From a checkpoint of a small transformer trained on Wikipedia: 4 heads of 32, MLP 576 tanh GELU.
Each number is 128 + 24 x the weight over its row's rms, rounded and kept within 0 to 255. Layers, rows and columns count from 0. Numbers have three digits each. The size before them is the row's rms in percent of the matrix's.

# down: layer 3 MLP down (transposed), 576x96, rms 0.163, rows 129-197, columns 0-95
# up: layer 3 MLP up, 576x96, rms 0.189, rows 130-198, columns 0-95
down129 117:108157078134137165149144114121145149065136124163115172156116081157094176108139122148116165152144118166143083102157124143123117095166108142108140113147116134148098134162100130097119125084121183137115102131137101115147149127120117141163128098116147139133159139119095136141146156109138108152
up130 147:119122187165161179102109124146096112166122094126127135124142164119137154138117180120121130152122158140104126113090130171109144179087151113135126115166137103106139110120074119120162145089114131159129164141139134126139104102104114166099131159165142135100120172111125138111120142113105133099
down130 156:139104103109087114167181141125179101119129150118168161079122107145159113117106117176134127144135126124113098144132159100119114111156094154136103126139059122116128162121132084143153118104140125141086127132109134127143159133148184096127129133080135110082127139128142107129168143119113120133
up131 099:153101111083177120143120123142125085146084150107139114133146128124172119095096103145127129129189129130124103127140147122113118148123116111171122152137111119113112135098122096118147083116146113117173175135168138161124104113136123130174122143052170152163138118118105120101144136118145126159
down131 101:096140111077130118074156149112134118155118115166106117116157121098129111170132095126125135128095113111174122166159133163117146128120109156109123122152138152171148128118108104109105101119110148089105171123158132090118104133165159184099134138164137103155175142112088098129129126126152134140
up132 089:088130144142145166162120126146096106157181121141102135120202154071132098126122157139115140123135111134132132096126138134121128115135133079155170156120131164154105125141106118114124128104124126104138163172183146120072135090152143101132099146154110129113116139143145137146142101148083141138
down132 084:091137168120142127114137123145147116168153101121113114115123162136161117152160109143121132119126094127116118098164155123111111131128133064135143150113120142172122107120118103101118121093154143108141194148192101134101167113150109107138102161144151090136121145100127143163105175092152112108
up133 132:115100107111130126101117125127134130121136136128158081153129137153134153172098085123185117118157179101104154107093157140126111140147167084101124117127118152149085135089095129127154098127124125157165148106118148123150136160137111181123159121126148112137110145095076096129143173119149112131
down133 140:140123090149125124131135152119124146134164152136133121180138108154130122121120094106105125102157185122151111145108121127110136151150130151096110126154132138125133094061126123084153112152107149162161161080130117157127085132107121140160163132129192100167144117098110128148132131143118164172
up134 105:100129202147119125137147147069139092132089168097129109127138156129131146125108143143135114159180153114107146094127151111127132113133145146145147122146147136141128134135125106158136140120076107124103161063135136135176113112124166145120121138142121105085132124109162143117153074120096092131
down134 106:123098111118141139172112133130129119144173117117114142118117099098111133123120166111121089129136082123155116145141128136102106139146179109115098125140101129099141123151149117121161163121150105121171169114139174100150130151128121099133123118103176176166189098085091119169121121151144154149
up135 101:122132136152141140104158100088124206119144139130124114111138108128134163081145129127122129125123130152131088113147111128102129122124149183141114096103157142160107102096126110123151169094140130105089154106114131125137180083156147121146135158180120134103116161128105070117144110148132150154
down135 103:121123092118131151148137091155111142092162112092117122108143137133165136182133161110102134122126113109129091150125113087136126172157107111095135124152137098114109125118115184099129162089171143127156100096131114118155152146097176150119165149093154115110117129112125093138073117114109152119
up136 149:153143198083139101108127164131111121156117104109145132156147146111091137128112153148094147163130106121141143147145100120133086167116154086124173132104090141127105165130154122122118151095110106092138096175147148155107141135110119135101113111118130136140133133117111201095114126152118129096
down136 152:129130147111139143127065127117130138114124135118078096099119120130181128147141169086135124073073155136113135106129105136144121158114141114100134109112119149121144099145141166131132151189121140107159160142135123084129090115124079202145161119141142146129119136105136136130119114119153156135
up137 111:116112153161111132100118129105174100109142138107119138122113099135116136150064162144097146136119111127111085146164090125144172121126108134163136110119098153149090140110127129079097151124176095180105155136151110128096090105116133172122091116146117124133097116150138147132147136100139153165
down137 113:112087129152122145143143097128189130163115149078110137070120109088112131134106157136129127101113087141078115137124089100134148159145149128127139137118081114160135123099128128116084168125162103163148118163109113105120147109109176138134120129134116115116126134133154123145084128085132169149
up138 072:098159179126097119092127086097129121148113152093113115093119112119124122140181159094125098123114145163168096115107136121146155133165130137109099122197129119180126144137136175109126145145131091124133125125126089139152144095114125154088185144125149119134096152130107125142129116153126148117
down138 071:117143113116124120138134129066104099145118102128147111133120131166064157160120160086112154105116094140142138119141154135106125152084136107144081105116153100157126136097120113163137129133107102122141162079132160140114134099125158142108188138131140153090112132128145165151151079146108155133
up139 087:144078065119132136151118146138131147112156114127061079165117127136166129139157074119086121149182116146131139151132119140136116119122127128161136085148116088128111122158106139141105118118145105150116167120093113119151122117128104149104167123114105146152146137113145110178169161116128131151
down139 089:148110075076151121154155114119117141143162126113147162145080182094136132115127106141120110122109115119118125081127120136144100095116089135117082131147091142119151153111117142090092141110138122171093125077123129120130165129181119124126107162114137122149135139151121174134099176120115137144
up140 097:117077120135146086116131179151136095094130175146093135129159154140117089137122094137115080137148151149115129137145114077137146111105152116121140109131135114129120134131123109124161127121122105098126119125142134142110143082149157122119105162177141093121142135138118109154197124134185118072
down140 099:150161123098097109125129159130120123130124157151126116130094143186091130129104131145101144145153221145141126111143112107153093165114129131133160120062107114097100110150122098172152134127135121138134135096124149132078143138127163159124154138179118121116118106127129118156128133133084111127
up141 087:133162132123144111115088127143109125108160121149120102129115174121096124123156174152147140087142081126104085138116139160166153112124080127130149163096120158168171101186134151103127149121124085148134163131147131110108128094125146106102077120118165128109105148113148131135128106141147158144
down141 095:109093141126150135170099130100147112086132116133112167121147162091121097147149139163100146080110132134093134082139129141132102162153109079136105119173150108116118141114143123070111099116142141108119107183137112108147127119133097148131134129087124127127129125092098153144110070146117158098
up142 102:131093114092128129109144121122132142172147132121080135168120158171141181119116083147118166153160149126100131162133118132125130120107150159116107136108116109099156124129105112136168104145118081146130125087102130152099150089144142149085106154175103131143142172126070127132133157112124154134
down142 113:132090130094101105125149149135137154161130146120083181159180141147126174122113081160093128154156137109161124138106130123122128112117127125128089123118082134111130122145105071093152106135129088101102127097106104142122157100136131129098111124142108104121136166121100103093116107088167151116
up143 099:115140087127108107161177139140121118136130117095110152074161128113154117110073100135152142118126143134155121107150125137163136137075150103122116103145107119193101100142156130157094120132122153097128121124133103156118166099128090137155147109124128090144090146150104154134170166135126143094
down143 093:117122141131111103128119131117133113104095121120143144165084153112169096050098152152128142124172159109119154118149119110128151131120159151128119155116107101095179115148123108108115134100128136152105116151141140108139090121129116125179130119136129116087066072140158111100096149159128103121
up144 067:138139137098128133094146117130099155138162135155139160121151133104094124130117144163129086106056153151115099088117119130107154135110157104133101127110067123136098148108120143064111141139137152108092127179119156096148145133136118152153124160117148140114120159154129157102109128180145108123
down144 071:087096137104126106119094073089103129139095112134124139142133139091107117132115086121123111114101121142108134099124104108073099126093139077177157137142166133109109139148085114138113100098130116125152171059142163131122113095121130104131124115112119127134148145107130102092132111131134083149
up145 078:148114083133172117142113137122078139116154126139164116139131136114144116166125095168150095116143134072108116083118134123145154122123178102138108105075137148112132142140129112109175129098129152130154139136119152116114108145191127107115124101170143164141139149118103125150112084137104181118
down145 080:138177103189138131122121138124119130112132085128167113115143142116106117131125105154118136137155123060115142135129094093105141106155176135155169138115117111121157138135138121130125147123099110127172142124144118172160129136123152098144108161125100164171096149151170168142130133128060142134
up146 150:124086096112143154131117125145133161133126090095044096184079103131146162125135082113090111142158097119127115142145120145125128137108111112123122109128099100105131104140139113127108151099138108163120172089107098149120146122135133105080161126132123125174157140132133135151150154097142129137
down146 148:130103067113176145105166129128122190122140094123053120143097114101152155113118104148132105132143111124134132114151130126118128137138100121129149105125094120161161106126125089130143155111143112142082144077117123128122188123131142112108156160120117154172144131142148149156101148116122126167
up147 099:108121129178140112083098122140118122109120094127121140157112158117127152124127153089133135108072131134080123105106175179128133143142134139136133153165102137103119109128128098141161140132152153185162182068119161131161123084171124118150145132114126103092118143137147153126138115114116139124
down147 098:131139108150134138107122105105111088113086099160129174123126151136127115165105133164098098104184150156103119153174186113120119092113099151104108167178139101130113115117130140116118132096152118136158148109136162111134135130130115140165143130127103100117164079130144130110104122160169114101
up148 089:082082128118139106146108141124120113127136099138113145100127161110138181108154107111159107104090100125106140087096126130109136133105164132104143140144138128143114170117116124137122136194110099185079134094105156135146115149169165137170150146142143126120130114100125071105142101120114123134
down148 084:129128141102099120125105105116119133088111174114115102099114102173112144160103179106131119114137088129138104112122134140164147133138155158107143124131123100141116129141096135111136165105133169138176131107080142147144134134136133064152137080098102148150112107098099181155100114101101144107
up149 113:115116106073125145166093126131143096150120096117106088117100098100142131147104113154103123182112121089120156111129139121119141109144154153144139095153133135155114128112124133137138111108079161094120123142128151091171117114155153140162131169106143117102153169132150136139193165091116108106
down149 093:127068143067118125127129140096169103139131108081134109170133113118132103084101125155136143144084106154129133123140122127139106078169134126177124108087138140166110107134111124104147134110160171084120129109181160103140122139138113113123119153122109128158139132108162120149135112127157143166
up150 061:160126159134126123119114122091091130129087154107129143145172154133101131122130132105128145129137120097130099057107146101131162129158128133134193118155154164119184111108111124105142144128129107122155157096121144097151119116129090161077138162117075133101142123123165120114116117121150174127
down150 072:192122161145126113159116116098122120162154160138116148156104143150110141102120141146136163121149144146141117110142134131099127137150116155154128117154149146101134110106081116068164126120134119126123142134100116129162110111158093132099147171110074126091149175141153100113130111140149186170
up151 076:127106107076130131134147156151118141143146096097150098121166114108074133109112120115124116164136118150075113169080122123153171121092156164095144117116135146114120153156147148109126189104126133097114136138124161106138121163139110123074112138142120092084117150121112116161134161146153139142
down151 077:149118164130124134121133131118122139155140106087111080106116146155091147113122114099102139136119147169123118186185118152119132087130156169119143115168120149079120135088117109163159171123087119082114125131123118122133126158185114151106131144121121125107129144122171098151171148123118145148
up152 085:104129138154115125126113126126118096168129130103146109100172125073148141068123123106120124190097128096177131055115151119153141147127155108103118118147113112123129131121108062113133139155129138103166159127133111118157098116103114102114116124136091100105145109136162129136170125116152145117
down152 078:124123101111175105119097093098115111143126146123103120150132123142111143102113104097105140147114093157166112140143102169175143157143147120124128067189122148137139151116089089137137116084151107121118134070124122121082124107149164108121139120140119121150141122093159100127160078118140133122
up153 081:159111127104144165108153174142152144159121135127151135150115125153133133155120129112119131126167110136113165164127088100115121131104117160123153136131078086109107113154122094112132164173118070170087122151161114154120160115107127148137118117102126099068109118118162181128129158136102136124
down153 084:132140126093099129130156142119122089097171077126156109126100140104147102124088097128123121097097127105149134139146141074108155133194131118116063102143159164119146116114130142125120101106125162138148130136084130099160111165133133108163163142109122162101160142137103098133158117127142140133
up154 107:120126102128166099081111106185139139150135090080053124154145150114128181162151092120143132156105118117139132109164117124146110166102129101131145110147092132161164138173144120136119141126135086138153156116123132112110151097108164121121130103142095144114114149127151141111097114116152153144
down154 121:179119137159092141110121141088128109122112153129127113130144111100123126154142138120133099094119117132121125090173148100140117167128131138131141130139085082098105126155132184160161150095131138122131098169142152121135147149121141207128131103144124154145138096104076101107164106112115163143
up155 115:130130187123132134120099093141157126108154152172133106128131103118137095118129144150105133142185125143135120176154149140152144105107148131113076125143112133129129174140113115087134135115162137140147137113187111104138099156099111173100107102141138104146120143115125182180135135127092088138
down155 108:141151107133116176121148132115150156118093119081123121065158117118149143108104113132146124080075100138109111137118148114120142134124103133102146154141142060140148121134113111162128122169135144096115101123130130147162150110124166079166108162151121124093079133152110131088136099139117147120
up156 096:112090114149094158124104164142090103117138085121119106179124102142161115141085088169147099159158146101125137129107108114113112124103091121155133139153093131108116132140083125158115132109179142171113121137113125152134081100125143129080149176152142110132131141124127082134154150108115129129
down156 096:146082100125118138153113167105099125108121131108122161147125153127163132144121108149120118161195155135151139119138132139159137169150118136173184088139130163103134178150140109141128131120172111151153120107133117126137129126123171131110174153156135104193100155151123125141100122099116133102
up157 092:115144091101092184128109130120123100161123105152136128121124097144142176121130097139143104124084118131089110117065128134109151132111150198128128126107107141121086125131164138133102127140178164108122128088100139100123114138178165155117140135146116129132110118133095105131171157146115110151
down157 088:144113137141158135102136151150142119128124123145129114110141109148073148130163156161134121116143085137096134142074123142104147115086131133123095108123098107103120190124141083126115121124159140142159184091093119161151111120142083126144125144103112102104124103163154164105086119087115101116
up158 095:109150113138152140139150134098118129179132108099118148115090100168128121130141141164147091110110194084166119138163115129146110121110114168132084096131107095157115140144129111117127101093126117098073089116136157144144130073165096159131163123140142125146118131138120142156158148122119104113
down158 104:124154108090140126139095108088130078105130142085158117119123138098117185147164147127137143143179204137144092152131136099128116112130114150161128152141110097122160141087090099113155122132104118146107124117115138112091084145122144160141129116133158119103080112149150143126135132104157125110
up159 105:115082129108166105114132105128149102128136144123137112141124155126120149128115129153135118128175125144143088167140106149149136094172111128166123120129138131123146137133127103131183155102161120129152150141168090146078142135142147126096093135192135141134115137079121159155159169061125142111
down159 101:111149166079154136145134115162127087171104157089120128131113162149110152122118091149157148127131064127140152132121161149190091084133157126119142137107122118138131148142106126156115126125156078157161115137130123142145124143113132153143140158174124132156088157166115108098135115110123153102
up160 084:108137107138135150113161136114153166159091097105097110156104075139127144114113132120094172138087142145180122097103111162154092116155148141119148124144153148124133100066141140091141128130147145109100141111121138127145168162143141176086150121159157122136138154172150127134154124153127127142
down160 093:139151126150118149132123078144164207130084101134121105113095098126132122146136109120118121112124062111130093083121136123155123081171142126095133124136119160125110105099181136080136135114141119106121143119104120192120141164105144163138141120122142115140117138133143174122121103139141113126
up161 078:117079128094143158141127145133068113107143151117100142127138138139128147128118167143065172124122130049113136145118160126142131110116161160146127108077098108123115096126107139105123137162106089155108100141138127149129128081153122136130160152134148128144187119107147122098141159138119129116
down161 079:123097135102136148164096121128077144063142139122149135152152124174113132119142172140131176143152133088116155091153133157104144118132168141153128125106062142121100105119093117110104121138090114163126122153135151114133134133172102154160109136115171149180127127123121137109131146112119108152
up162 165:155123097117158107124154105117154137101129101134150165077107135117133095132149110160141133089136097117147133091165118096105118123153127084117154165120111109158134158134140137106138102117129127159103125160163138136117163150089102108136091116117150095125137076140107174076143127171095120100
down162 127:137140115103076149113168154119126159148163150159117130160103119131127141113131148113122122146133134127128135133133171139120135108085086193159100102142147150097109117126135097122108121135164142129145141090097110109125118142170149098113116155128116168112165136086147060161144147096151120164
up163 110:125110115140143130103111127119096085139117155104101134122128116131129113147096126144210111130165110113120158137092135106134101160113130119112159145140111104153150167115120140136153079106110123149138110159117147179124092140115148116134088167118124127134119161075082091075102130142123137162
down163 099:165070101124118115161137152147107113114102124131129161153120123107073145123155109119156106118123084123154163132142169148175101140118110143102156133131125150161141132132104125168133146121086112113115119154088162122097135165125102077141148113104159114096134138144126165095104133133180152132
up164 063:100122142181120093177136145136111099128112147128124124143113155131136104128092152141097107135192094122139108098086156101140166139182100149138111118155116141125124119100131116140102121155110108138093142129137122149102086089098133140130187136146155118164147113166133121172164131127118104112
down164 066:132132155154141075113149152093088112125160129093119112159085125154129151127117115109112109095171105101148091132180125121117129138109112137104121137152111153113140152083108116106098125138144136126072125177136119113189085125140138111114129143142130120127156125112136094128158086098124075116
up165 116:135092155145112147175139132136104116099130106133136118110157093155111149093131130103132145106105078119115124104131133145109121139145091154119129098133118107109140125109104160126092078118135113161121164146143144046138120123121137178147168134124126146101160145105170114125182098155152126166
down165 105:173152132137126128149063088140097121177107125130140145118154128147116104102144141123107150143099140121074113105089167149169129149135115143077142115116133178118110131130111144127088113101107137113139090125153133093156134140155097130094161081100108139154139129091150082128115116132134117129
up166 160:121146145128112152125108130084139161163104141127161098154130139109148147106131153125162083124105126123082104078117110166095106105121140150157158106169121129131130073129082092137168153121136101143140129131099134107134116153158098170115142152146134133055165129132138140131141139121115158147
down166 144:139129099142108104131211122139158153117100120120141105174132129132150151110133128109132123113154127132134104148122115144139127111130145123163107117145155128118176128043085098142080133116123151151079143121121133128116104119120139118107128178152135147113108119180105092130159105122162095143
up167 065:104114144155130130122110164117127135124115111128150142156112115110112147154146152085149093114135141174132165141148127092126093118132064091146122198113109117082181148103115140118138105161148114109083168127183161122139130136109107141146140137115118145078151105112120111145153127137123115110
down167 067:125140121125130098159153099130124110158151117188145136136129125107098154087165080125106068136165125120127129087118156139133137131136121118094103087150132137103115113158148120107114147150127167103154111134078152165128123148107141154146151147122112138087133126153089123101102133170141070108
up168 082:184094116127150155120129136104135150112135163124130128119136101116125145128107097127182132173168086143103121146123141089153094107123111125126127132132121131139142141116152088112131107070147146066136108154160141182169172152122092105136131111092133083113108117148111134130158147131120097113
down168 085:123119119132099151109079100115141170095150084163160089124145120096135113124144125186134126120142107158112129146126144121182125145142155156161152141109123110128105153128142137122149130141129140120140134170099147146127150154133139104089062132066144084146091131114128104132134149124097136172
up169 094:097148131134111124131111085076112155092187141151145128136175165103154128151123119126099159139157096162119097065080089156151146111151119144129109137110158122112146123113105130137169146095164150128124153100130138109126101090096123102090112095132149122112144143124119114129147106104137143135
down169 097:123147155133138107111104075110123149101163125135132167124159134155126086179148132094135168129124052123129124117133134148136147120150125136114096112119143127127165145089157193165143126130156139140170127123129113142120093161105133107126154105077120126133095168118142095129117124091110152132
up170 082:146111136135131168124155179077090108151052113085075118132130176134120110098096134140118117117157117107134130109135111125113141152107137181102150131146121133164111148128106104178129126119106125125130149154155157110111124148130120138109093166096117120103149086104153139134149105157111131138
down170 088:117062165099109100109136190123098128158108150106098102109124123147154099125131161118175116152135144127129127105126166120141115142122131137156161123176107140115127102146118053123117164096121116136113116129103144119140146131147135198096128134097139143119162151121163135141131136125106153159
up171 111:083124148140127086118133117094105153122109143136116134094177126119103122151147112135128112163164115152098149077132140134128090172131169111142101122084116139147134160111111139095135135156200121139143151126161122093095126118143130110140110131112177116110156112117102121127147144196153129116
down171 100:113136131081072109132191144126106165089121142149082105114160129179128131129153135165170139127183181144127117097147129097158155107162113107157116107125135153106157149122116141144133118160119134128135140127121131129156113138101153112158109106136161122090124103101170154153125112134148125140
up172 103:127106159157150134115122134128074137130115114102142130160174094100163147163130142130123172137108158123127090139117146129113106129153132112146146164095098127129113147113087108146173129080138145134130127143140153109110125144141130155122126084149198135172162104144080163091150105148109132138
down172 095:099117134196083148114140111140120107101062114089156117141117112115145120149129126118125123123114148115082112105090129138137120106112128105124135135119080111111145084140103099122166129133114126121136129140190125132129160108137134137137088138103159126108127117149079143073119134157109081177
up173 078:133102114143132105116109075101124148099154169132128120124194116128104124153142062136162078150132126094152112095112123150143131152096131095102146090125124119166140148118172155126122110138150160146097105138108125110164109116108132154129145111185121147112120172140111097122140120134091110109
down173 087:163116099107098143117157165157088086153123112112141129119088156140201117104106128172125147161138158144089154080121140113122141126092143154141113124121114129126110096140154095090094107087114149098143092094153125130105128107122092147175115142136115134118124127110118146144084115118142140123
up174 097:093153189149176117107156129116162088098119152116152161149137133139116164131105122122112152090099110124129110117148123098114115120154145102145147156121094099124137118128123086147153149128135101092123136126156099150149191108163135090114101131102152119073128149116148142074136120119142143100
down174 102:131108105137066114099108159145161097131154122081140096115150143123140084146119154111106092136119145156150151137128121076116149124138078118157168119129087117129125117146111119134117143117104092103163150143132146129142151110158095073133152134127160112175141118105119108103135123091152177130
up175 133:118099144146114138140065146113106090171112124104118150079171137118138096140099148170115111162136161119128115099152143073138133125125121152174147173114119175144104162099119107115151125130150133119140124170131107121092072120124119173144132128129112151105153142127115115143147087123142110148
down175 141:127124110135119127151129148138131129147108130132108172128075111127163116134095142115117134174078093107138130103111107119142107105141086106102134139174098188164124153134153125126121124126096089122086111163105120188136133131110139089152101147175102130126149079127137096125101135151150115106
up176 116:109095132124102163096143105105160139133117125112163156107155125071091131117129108170140139173127094152108106123153146097117141156150104114112148132129143123206134174179132136141117133108123124148154148090161141131088125102127129125117150137168156133151165117116108147149134081122135101143
down176 110:176087109077108129144143137115109142151067124144156139119128108111146141091135114137110106120118114123125122103114187118114121168126082149100120163128167121121159091167151127105117173127168099132114147110140132157138145116125123104196109138119168116109140111110104131167132154160115133123
up177 061:122178170155110133139117099121071104152128093136117078100096169112111156123124129141141123130197161172111127145155140097127131095121145139131138140142117138145122135170083101144119140159153105164120109123152152123169111100159130136111141102135146170150104121102132119104144152145096103136
down177 066:121126086126136108152172100133155116109112151131091156138131099113097092125184141087111144125101092132069134134122157127159149126131140107186134133141119132144133112116157097160133098148101168154135094117100108163106126095140105127105143159133133143108176168103105154156138120155137155127
up178 115:132091116112139118137122123146128111125129100103131101111102106121153099102164135143140150140148104081098134116113115089139113129140144163136133117132115198112112125135164128106124098116149110123109118181143134096116105152108131168151104125155157137120158176178132100123175133127125044113
down178 093:131148093134072121081146089089167152168152168137125141118126161110117165106121131148151138145113147153150130138098152147144131112116131147085158119148160125154116120124132099126127128153146159061179149082121128111140135118120152077134127120135121137127122099070129151129088137138106106124
up179 124:149123105145110123075132153105181134171130122106122124126105069142098125166132095130130169097122134151128159134127116124137103088131120119107120098164086113147128124122097155089102074120095136119096147113118138136149162142119108131150196131119116117066096120146135154113130143131151135131
down179 121:153142155191139166105121131119157151147139104128159126102086154160124085106189147177181142130104135155113152124103127149155155093140147097119133139126068186120158124110140153113116126132132162115134144159103113113103119123136097107129133137143161120129110135119164137136110139103120112112
up180 079:155133137132150130143154096132125066118133092156139121129134068121160165125143093123103155164156140158118135110056124156134149141107137145077113084134144159151155157104095117070153139103127132176129150097129119155138094101119134107101130130149113143132141134154109127122109125119143144114
down180 097:112135105137112128133181093114166104152147094124140178129147070119143189141098123090120173145131097130127160129091110117139179136141093150088128123144100175126127129116136112056139130109116123131127150095127116170143123123127125103117142122115106135110115091132122095137095139135151113113
up181 126:130116182124140132152131107141117144157094147093151108135122120135082123127142159115146100107126133158126140154149102168158169106113117112088112112083090149133157145124118137123175157145106098121138139173171124144148120120130073152141109111126134139158112121090090197126093126126102119133
down181 122:107106158113142130114082178125141116082127139127112106085121134134125126165153130122155131134105106124139148111105139116169125121103156062054130125134104134158123130179149181128142172118172137109152134141137092115145112155090105135144110146129134134127118116143120159111100145100123122081
up182 071:123107137151130129128165141145141089125141123123111129125152154111165168125139109160122111146149156115111137109107176110103136113155159129120145144116129090134123139133100109123164107168101123143143155122093138100133121194137131125120129172126172143138124175182120128165054109129102164091
down182 078:069136149098150145148114117142146091106085130089176141094127100113072145132158138122147090153162148102156137123161108148091105136134106094131174111136072084094117162129115146091113118134142111123129117126141144151110119138125140136139113141142107094164160144105137136130122077118137132127
up183 095:136179123087126130117156141123098108138089133138139151084134156159132134160104143153121151125121150128180113143133134140117134125094135172161148113100161119166112143107133120101109118102105122102089122161119119174137100114136143126096111129149130144061120106135141139061145079162121149146
down183 106:146111115076153136112117114129121119129126133097085094142124113128108075129165104093150119077138058106132134147119119078099146151085131104136111133088104113108140135124164142147125129093115102132139092112113127132122151153113138132161163139095125174136103138158110134164119171121095154134
up184 079:112119113115101097131147173112122095146124137120125190132143164152105122154188122142148097181135144106140123150115123132114164120135102144125144139157123116136174159132120146135141152147145081130110106162111108162157097101101143167149174146090134139115124131119151131108094127161085113085
down184 075:151152134132141153097099089164132169119147070165120100154063115123135115134142157088166124108115133122095112134120151116133134120104149116115132148127108137122137122117119145107115177128181137144111151094164105106144146140146082101147151124141136165171134134145173103140125148120124155179
up185 110:149100137140130120111116136119125167138136104074109108103138131109131086104137078189127136132141139127134102105122075107152140102152103150085108146177152119159128125153172108080156132110103139112105161134134123111102125140111145098132082112110136160134104150085107137129164111148159096135
down185 094:135119151191122142107075147120099114126118108104149117116148113115154147164184142161092186123113169126160178136152131149059155132151122088136111133135105125142130131120130075119105136092130147117112146112158096127099117135155113129111120142135139108154119136123123147147139111125151079114
up186 073:111132162127144135152102153148122110096130155151140100135096142153113131143138169161126143110163118168158146163130155131147177116151112092100097154119126114095157105102143133120158148133123131105095166156164145160082105151129093109089126159122133115128100143141111183129091163106099126095
down186 077:111143110115133123124112143147090127078156154123117109149104159159138141180139138153125137080162126175119128159136159098129127175138102112112111157140150109122150135145117146129124132111128149161103145197157153145155118130130084150129112171125141086100089121166093144134109170138149147120
up187 087:129112123170103184139112129165088129154149137161105100109127120133131121152106111087145127162132140105126137115105126102123118110151128137113164140151109136136131116158134143121129063134124096115114124147172146186035172129123119121123116141116150115144186155105103105129149131122122125145
down187 100:176138153130103146130128102106105109098145101136123100064105129083105117137108129075098113125113163095089105141105121088110163099123144154102140157139124157118132109124118134124138101144140121106145105096103112124074130117114129087093170171093151125144152132142098151144121131087141105130
up188 076:130136104147152135098120118165119165111123126135164068128099164103133163097130107148155096114109098075150134129138139083122122158134128148161091183142115156139118173117161132110128145093132115150144097124145139102133096149107128106120137174140127140125110089104157144110158128078107103130
down188 086:119142115105157189158117107177116202122177131150162099129144110152125126127100157127140139123138105077156125150121133108128057130145151068129143182098154143142114122136122089107129111089154161117098141106112101122104143144138135116110133143115111105125127128140137130136136137143137109137
up189 109:123138119121138092114102121132124125203135126102130169149133157111113130115120120129099082148191155141149137139154121118145134098123136094163138121127120156172132109158180091128113151109142110089106131120141117202092154124117126116106117112155122095098098138089132165157136139125116115141
down189 115:112170113132142142151147175137121113128153130098115148130166136110110154136084091150104139154119097148135133132131135165162130113140138125112128143080124131147126103122126108169159147127125156107136084111093166123096122143145198176138142130123103137133149110131125171122084078080137165107
up190 063:126114135060109092120143131130115107108132108070099136136117183171121131148161137135115138131140120136126119128111125096112157145156105118096160114115164142123106176082096128112087142128096151157127155135142132121108108121098115111061161108105095143154146162115130109101126082130133150122
down190 065:117108125120102099134164142111116086096145098122104133120109136130147139118116139115128142120115137112157090116096145098117141113143112159109119098183091122168121159114057145097159100116099130159146153124114133130147083126099093156063178129102131151110082130152136126097123125113122151134
up191 086:092119137148121144153144138133152135111170143144149166117139123125109141139087140109107159096143132154104100133106180114155121062121107137088139175132094113093132085133112118113100066089153147137143115155126136142119116127152118129114123157132134136093116163142072138122115161164112149161
down191 086:112121125114135138135147122106150166110165136164074166117119133093105155108139138125157156123126100129111092103151139140134087136136127123144133160118113077143143150176129152130147103121156111104160109134151116133112075162132141104106142144151133152151110202134077131095104092118110096144
up192 125:106122132077137140144162133132129144146174129113142115133124136144115134099089085179152151127135141116135118153119175149139148192114172117106123127113164117133162106089175119142171122121123140104119122142108149102093135117162140108101121108117121079097095120085147144156144145127097138169
down192 117:092167164136124127108131068134146149091147131139121135106106125124164111104160158110106139137108123125116174123161141106110136126145197114119151136119177106121129123113146122139176136161104104142125086132107140072143131113119131103110138107162116130123099088130164150165166108123122179131
up193 131:108144142113131084133063110117065150136100109123071123107145140123131161101138123148153138116138119129120121111157139108142153121157117126080127109113131146131108141167140125130113102121144105131116145119129149096136155124145146115123124129165159147086143168088118104165168075097168092167
down193 128:119142112135077116125157122130129136136147142138119108092152098115178159148134123133156135151082129120141144096151162130143159072154099116089080119109108134125115147131152112152153099116172121083135128105142142145126176151132129108113124112143131113068094113075106097165150113131161130138
up194 093:113122148119171152102122114099147144137138122153090128131111141088124111069177135134120129118085158147105097125133132153176097116112125110119171115113148126122134149142100169140119125148128110186154123143171143094177133090142157131106143129095117152121138129143102117146123092059121120144
down194 097:143134115150122117152087130099112115117122131123141131124162124113132083143147092123157117121162106133131120119157123107067131105120128191132071149200131129153121138088138098101172115140115099140123193119122102130131134156150125078110103139127173121129122146135125159149173141115125134120
up195 090:139133150119137091088159141137140123131151147111127156112135128125139168142121105098119091162125132121124154118128081088172120153093124121091148116169159125131138199116155081140134166158121160121092143119138112138107178096135132126117139115137076115120131142099092129139155143101164085142
down195 089:170117138144156123118141173167115158139175106118095107144093122149153175140109108121134114132129129108143172121122118132147123124122162087136140108123175148099126151126174115159157157117076180116115122121129140118180128129146107117150088113142110124175165143118147161140132147085132095122
up196 060:091143119138133161111155166130095085133091151159107145131088098103141128087163152110109128147157153125126194130138149119149152107140120131124090122153114089121168153112113111097120140104135079164104155179138123147135096150143119118120135120098147116091123086125173103146134120115136139107
down196 069:123097155101138138108097092093135093109090123146144142136083119095106105144150122164126122111125180109135113132130121155061072147101173125135143143139126103097130135123096123131129133099137131175087152127111098106149090073138100103152105146115159129124151117104125158114149106140120128106
up197 115:099122125124164095119077108132156132140117160132104112156167129184117100128165093154102112147115127131131130119141154153126155123120157107137130113152112150114123090094146154132125121101150148133111166146141069159123122139123119140168127103113184142098125101081116070138139124143088092149
down197 116:129122079114111161168186148198093114141152120136152140123122108117139121135114156117103158141137069130148148132096097158125149077132111087109134112111168112116164119120096150141137110138110146104125144141118149163124106118114143121129132126136101119162062102157115116133103144100108143103
up198 080:169164137121098141152103129110154144163065127132126159113111095126103151171146091135093113114146162152112137157137132105132149102086141132120074130114136130192137149131136109124122115122121145165099108130132169115112152115152149135115146088181152146100104123117127150172146167127141128144